Each number is 128 + 32 x the weight over its row's rms, rounded and kept within 0 to 255. Layers, rows and columns count from 0. Numbers have three digits each. The size before them is the row's rms in percent of the matrix's.

# down: layer 4 MLP down (transposed), 704x256, rms 0.111, rows 69-99, columns 128-191
# gate: layer 4 MLP gate, 704x256, rms 0.203, rows 70-100, columns 128-191
# up: layer 4 MLP up, 704x256, rms 0.208, rows 70-100, columns 128-191
down69 103:156136148112106085104126157147170110147084127086128162152197158111089108111126059088132129136145199154188139154071110141132215106158153115121110141157139159131141124121146158086080176147146114
gate70 092:067153149098114104137150151155067181123133137131099148160114099123073197178146149146153078209120097141049133106123102197187105120109122122148093180170105149132109184112139056110090163175125091
up70 092:104128106123126052113208127215123130157095129145115099121117086149165184108147174123122096087126117123145164096080172185178117155132148136148182137129101125149080114146116207121152116126093124
down70 093:139141071088165137157158072049184079186131193142168114125172092145111134069153116135133146127125137125103179135191113099122052131147078117153062137107160106052199129123164121109146144135119106
gate71 094:105156120117119164134166119108134145110148133125118150170149074128151169100115100111170178121154208136079087165137164110106145109125126150072099098107104049152119101123109151124029133129112129
up71 098:169190183104141130104141084165095163153143172145113159136103138149136109074151093120111132142111145137201112098100107098132113076054125128125056181158176129124128133071052110146147157074099156
down71 101:058182151099122118154107172131137160131146132121123146129123206127157091132159120095125079103141124047138170146141085172175067103120145032108147132172115131137137142087135172127150122106157103
gate72 101:102093141100139135177149135175084128089135117150133111093129150096071118137122192135112126118147113057082119097103162139130108126091131148101144182097126149168151147106135131084125102131144200
up72 101:143079080110132134117121188170092099126165149143189176098159084073129041118167117118135151151073092163110088100103164143157094151105075084120137170169099123115218128080148090110102112177127194
down72 100:152133138107155124101140137170124126061145163102144130091124151151043128121133164145115122141119108067121136196133183139129091084132094189116077149111128177098050119146084118143174107043124130
gate73 100:089139140118150168104132191110146103173156059082192136152087146116153137169160146150112132151041127202134081147150120160126125131097164091159147126105150120142180122103174160108135120161145128
up73 101:072072092083131128073089134093162079119123162128125099115088123138086194137148136140066100091118059169128182149137135183187079080137133110121144103100108120127201156103154151171147157135149154
down73 100:116111055111120142139115151183087162091169183133100091111113127179133145146099170188147087131149185149164148180134090113117152126126113103166135174100127103089156118124164135162125152105110147
gate74 106:122125147200106104118136088136192189179095142162080102082111127117085127098124159125141111127116161130104192177077064134153137126130057208130159118183121079107117173140096172105188090149139095
up74 110:112122131123065113141171125181136134174060202054180088184141178147189111105138096144140121054147169135120151136049159135128045154121097141093090097138130175162140105152179108127130117202133108
down74 105:140154111167199165153142122171096141090170173096106158118127154099102114076071107148180119104149130112186131136139163119172093072131095081097090124140076056109158150113122112068122154176090131
gate75 103:146101106126065137149193074130137078171152101130113145121180083136111155130140120182143070136139126125146100141177125138085108087140108172108101110115081071137169161089118145109206115125089172
up75 108:129153144136143123136120141138141118053124123163101096113110196155134080086128147103103174141131155093131071139132141101127127142075146131107122136148181174081106110130160062081136136130181165
down75 100:096157137102084108156117069181101086125140136193068170144125106124114084126222105105154089122146117115085117097126101140092132102068123103081130127162081146084147112142173123112090184134141129
gate76 102:172108094086114096096145113123095153124160125182124112122144129129107092136139092140136191149189182129150101186071161131180055107187095101166105248123093176114126123140115112138114119108132075
up76 103:124100225140103123108111085150106088170102178157156108180116192125106173119157173168085177140136143166172140116053132190173095122096152131146148089117189164148089125102111068181107128154132183
down76 101:098139126169107111142141147162078096135148032085155170153089105113115112147146131097119112126144148103149159102084077146142173102149152146142167132131167083118100168099100064084112141138140113
gate77 101:180119125098129129111110100144133082106093045091058119134116101113141048131132101193070053149090119086138130089142112162105143150124120144114098121067087114143109049117159144138157139174109127
up77 099:095142150133156132129126079146075119151147168147134101133136112167137181101102163121086140156142079095159150088178087194139119135168130192109136052105146194049123141097125101127150119090095107
down77 102:097127130147155089138168066085061085112148165152116160117091083041134191164107144139114117135113034114111198128133144146144164109065139147142125097161166160157112109136094119082132144120144080
gate78 102:139137174081107090155120117115134115144094082137109085167149221094122097106160125185147083093126087098143127161149098114149150168063136136118155168098114162138107127110148067085064126105094092
up78 098:144117092099129129098137071049095136138078112144154112169174140114109092139176116096157132149083104161107106118182126091152160124131133121151146120129111163119049129180112146181115131136118101
down78 103:098101194146147094126118141114156126137129218146147155104095085165137079170078194114128173192181075119173183069130120136168160108090139110108148149129107147184182071112095086134067168105102079
gate79 100:152138130174128179140183134122139151153110163093106110121131123096097044093116086053095126082163156129159168113120152154150049158129174179148119173144074128095069125127137053129103146193152105
up79 100:128195149148096092154133149137115150142130153163157180142135150123155128104146127136139119144099144111132175042096153154097153183140158173161120110109136093136104088097152135093200107125191145
down79 095:163110143168154102113094109116118147122087140082111123143160160141197118157119067042152101110132084141097162172107158149132114137082104095148181092050161153113121108159107107125106138171145074
gate80 098:123139138123150127130130088153166171126127125119213142174161160081137107166084139151116129113146092140175129105114168141113173167127130155172113157128117153119148148112149119143132138126200178
up80 101:126086142107145119160130110123120136171128182114126055166111097153072118141163138109129129115132073189148074102127076094104118174123189088128075152114068159128118146122059116099129132127131145
down80 095:181105103151137149133141136102150149196113246128126144149133114114106141209087162138138060125107103149140179147010097116160158166144105111112104121183117141105175109155159125150110114061171103
gate81 101:131093162138154122147148090128126103103154128108121116119081128130119120193173144094164161191136155126115150111123086160109136091091176136125153169066119145124140109149143139118120147096147118
up81 095:170101162102123120125122126115146172175156120114112128076162158183062104070075164087075163126096123173144113097127141088118123114135131086148125112135128139135111114153067115101127143109071112
down81 099:127107080149145163159172138100104103106137113132092139145061098110123141102102072117175139107133124111092166144100096152168089213122122112157129108111029107189124099090094146161090112148083134
gate82 102:118176175091157040085114122149115130079093090119115149080122118109125132134124160083100067149167151122114146139158103119106115065124137142111140062112116090112110136113085105159115094123190068
up82 106:100100185146141132089135118104164165104165150159107184100093145152100159142125125093122151132099102147133132186182097141182121160120137093138144202131142073109098126085190128104086164131097107
down82 102:167110074147140093143108137101148097125109153094158110161158145153096120068087138188149110120131145153165162108134130173155155154156145101109171137113117097154107120124102119069124141059100154
gate83 098:106072146126108094165147165157119109158112143152092088106173169100163135161131134150123153136141098163074145074142151144159123156110137135125094158178146105080148145038097139116129096181080128
up83 096:160170137134067087169202191110101143117125132103171109118119126164091179157162091104131119144119110108101117145143109177126106105136091140122120145136147109181067053119153105123127193192168133
down83 097:144111129071150144060190086085106166045174144114137113153096074145164127152119141159097131175133107084119123121107104133093171102172083134146122111152125145132089151174071124113124177154125138
gate84 105:104128097114143120180189087148152124137147095133163146131145155113131142158116110134189122048121148171191127104067105140121086127155158138129134140126064091101073147127101080175144193119146140
up84 101:087181137057135155128157107140108084080164126200176149149099196208141172130127153154106104162142110165084114121115100066121123110156116186188114180148139106146108109126140086111135069057115100
down84 098:093129153166132095163118116085196167131141126137114117109139093164122117176096134158139144087104132119149106172092118099147143151101204130128150106128146078151187113113097166181130097111138127
gate85 091:104115149143088129104084147096127124142120157125149157108154164123217172079134149222161173136144154203151159114127136026158137086128159128158130089111108114090140137110165195132078145112105110
up85 093:124124130124167102158164155139097145086126111110103110154171123179037130158142118058138106114138143069141131125197078176045117138083095125122110106143087089115160114130100100116153076125154075
down85 097:143147126111235178148113126094142132133129144174144110206168122099121105119144126155114133172126079138181141142174165133124130110159110131203112132130120119113162121101089099103187084156152156
gate86 098:140165106144103180106081147156127125107082114170152142074128110118022157119107145084104111166093122152125115119112161115108065105155110135149081087158135188134107170103192133067134137090083166
up86 097:135164134170134128124174160078145175155120151139043160133125141153141121086149146073087128089093161128176103159148134144062134115111120184134182126118148160143075163156149123169071163115121100
down86 101:120110177118156078115110083121127162062099136153114105076123065102164141069161175185118170182127112132107136105162103060108135179157121103096119157081124144183140141104062218217148092204074083
gate87 101:152199160168126124106136105155196118117124204142094136034105104118183072114145044109150117096142074102184133150118103091072122148141112163073157088147157168115084069122092133097151067144098091
up87 100:138122090150136140112184083109095100133084157107102126094133176104134153133153100047197127121107128088193143066115100129134148183111141136108120126110101145096112153122101109112144096159132069
down87 102:192109107098125124113083134052112116166122107115116053135130148193124040139116094131114092188082168178132161095159121183125166177144188132089097097116112123134100095093144099112122141119110114
gate88 099:113175156081178129126155137189175167131127187114133096143154124111192170175109117113116101087129134091157138175140093108041114157162147107137138082172141163111075118192168169055138149153117143
up88 098:103086145073175152161091161155128129112153157111140098185120155120157218095087108111153059154100067084136121087134117143203153094123175135147143100152129130139114109101144100116131119185123157
down88 101:158176094137142095181079122155147095175109184180098130086103136143037073103105112160128165106168109161115115106169117141106136115086103120140155124150139129055133117120135142143173170114157080
gate89 101:133114113175128165055119127088144103155135181128112141054115161133156145159115201186100080043127143136137136100090098080200114190143114144102182129110086086095121116102083105107083135161161139
up89 099:140126137071106144128182113081093072183114104086104158139152119183158109107110130084149096127146160119108137113099147116101144113146049123107177069100132105124140110121085080165152105150219115
down89 097:130136160110136077135124190101139152096221133078147136142137165079191136164119138117189046092123094125122170166122139215143097117083136139142123159089089109096143138169156137192154111102170108
gate90 103:069109167161157149077097144116081097100176149131151095161100096116177155126130172195187101131112104144150132107185085140115095117182175125165135154085161149133106159071066142066166104173098101
up90 111:163155103102163226088104158086134198160107161146115147103168081123159099116119173094135131164133160145155152159078130155114141099151146114130075057146126146101084111066114163097073136162143164
down90 107:079188132134127155123144173154106108185157146156063119179099098100196108135104206082130180135103109075119105132208103110128086130154115113188157068133192121088147122132099059143197117122136139
gate91 097:035105080151129171167112065147144142026116141111088145103199125126172127087198132171146222162155110151123169143151093047128087099101138081109119109155151109139190126171124091144095132094146097
up91 097:143176135120149116177161100174126112165178170138113119076114136089168077161103128141151112114150161127134166118159146180165066129087138094076169122144116145167142147135111131132113073192164141
down91 095:124183098155136156078166069160147081127129099118127114153109094118110101155112115121171137083151101103154133143150194182166133112114139106097135148120118165125088118132104157117095103160113161
gate92 099:149153122147114152070125115133167057126078158109093163124131144205092105023140120149129095100158085174122114165106114138177133185161151166100098172135124092132156092136125106153105112141147109
up92 102:125181164179106111132189094138177109148140199128160106218097171165119090183133185134142191099151127131153082100118193079091100123119118121157150106056081123135103133119184143164080130122127159
down92 101:134129117125118179128117120119123158174187091106213123036143119100158134130156131144097130141139151150157130135099105133101082091151134124118148091147146050085189218144142157090080124164126145
gate93 101:130100105094151179102145145131110165088146178138176157130176159120148108113117119132134101077181177096135105189095139139119137125125188053083080169097137117108095140133178185146168119170103145
up93 099:116069049080194089080127161136125153107083155100120137111140065029114123137093104148099120204161182121139118134154105090158131087149118114172124166143121159160162114078102089160181085121112127
down93 104:203176077103129130107108059096086170119130156168077113171116144166205111106092130073083176121123144135137111113142185127114120146118143100142164128130099188104133110094115080159120180113193114
gate94 099:112089112145143143086177140152177104151145086122121124135108152121150123158137092110147146170094138192127144130143082091132118152148151087086137153142064151117138123104078142125110182085147098
up94 102:104129075094138136038124088139141200083144156151182094129101109150089151100161089120128132164151136112115106167115162176153090170106148160177147093104134121118149154062107136128163170095085128
down94 105:166146120112099115087157224229122158156146130129168088145104143158146105142161168108170151124104137153113075136115143148126133146142123108144158105116128064170098079167114097170124133102117173
gate95 098:115149148111102152086117148154137096147111168063142118152093105122117117103126128073068140164130111089102093101171108170138102095137144144106106113142136133125145200137155080055144135172096139
up95 099:169158124197118149142082123127096118114134094101124133125122139121081193103103108116140134125159172097143131152141122160083090177186127110121124130166085114176183044165141147117167152136127100
down95 100:177154161104171157156098141167106144117129158145165174104128161196107167148101162143118114179091142205143152127171116149114165150190050125114149103130127124160164155136202106166129193121218103
gate96 099:092180101137118100150120133189138162162096098105148088131115119116073110167093139112126173159142166091149134098118111142059111127096165165113196093140108119160143157103161138156131178141148145
up96 095:185110080159114156080092185100133132088211116163125163120148201119145168124122117135087091179142132068098179038166139108093123051099133122171112176109110116090152127129111116143123148144096064
down96 098:039146087133142137106084193110156105157122065143135133115236144126122138084162127098118108154195130123190140142087140142097118137137128050117141132099117100173105142130071084144112123133129128
gate97 102:110170064153190116131172145177105133104098234109147155168127136081124149140173115144158121154138121158138180143121119159133166083090126149082080162134125082122164134119162079105110127130131105
up97 111:120100122137099172132127134044130140072146130100147118123174148093140128141136105123140166160050083187159078120137124073163127115147078160143159134140097148139147132145115154088107157113154154
down97 112:130108133083109104138161174147161108121202144116133165155100112125105128064123150156136113096173162136144127069124147119154110173142130108140147133114119170138116114098089163102190113183103071
gate98 104:157089113121172088130142115122134135152085136132097140094080129131156146064124111138152076171144145100138129168108134175159115046084173123146065123088146076117093123148136120149138162164127091
up98 105:160122144084186139089115152138170136055112104139135149138134100140064119122154096129135134150118114140143135162077150168125147081134132175136119108146110060045102131076140102183152127122159083
down98 096:119105178082094144165101114110104116138065127074126165063069136130120149064149146098094121113133115102136109093124085094083085168131126038135116140095143115091123098110139144126147089073132125
gate99 098:084181064053107146168080133127153102167081107131106112145090111112135206138044092076070123127133122145185141042173132129104122099128107206122137197131158130111070112097066086089157113170099083
up99 101:113123155117098095125109076127108153093130155142155195143064145159044105125162120170134149092092075111112134093080140181124130098123171128081096045131110095168136149164164144119127125111152113
down99 101:142146132109152154132143122114082215104076109118132154179120146176147042148180153094144177101124146180118066054104148087147128119172128134104089108088088081149149134146155113155131180161156099
gate100 100:121117116124169113151144170121176131144113169125133138184078103108124105106134140109135140123130124141100108174176083161145160141105115099179100138148104115091169139122181089133130069104121099
up100 098:074152149105065109171130158181103152142104120111074144110082096097159157114170158086119151148110116176147117175087150142118105094108159134165159168131094139148117137111092131118148140123119146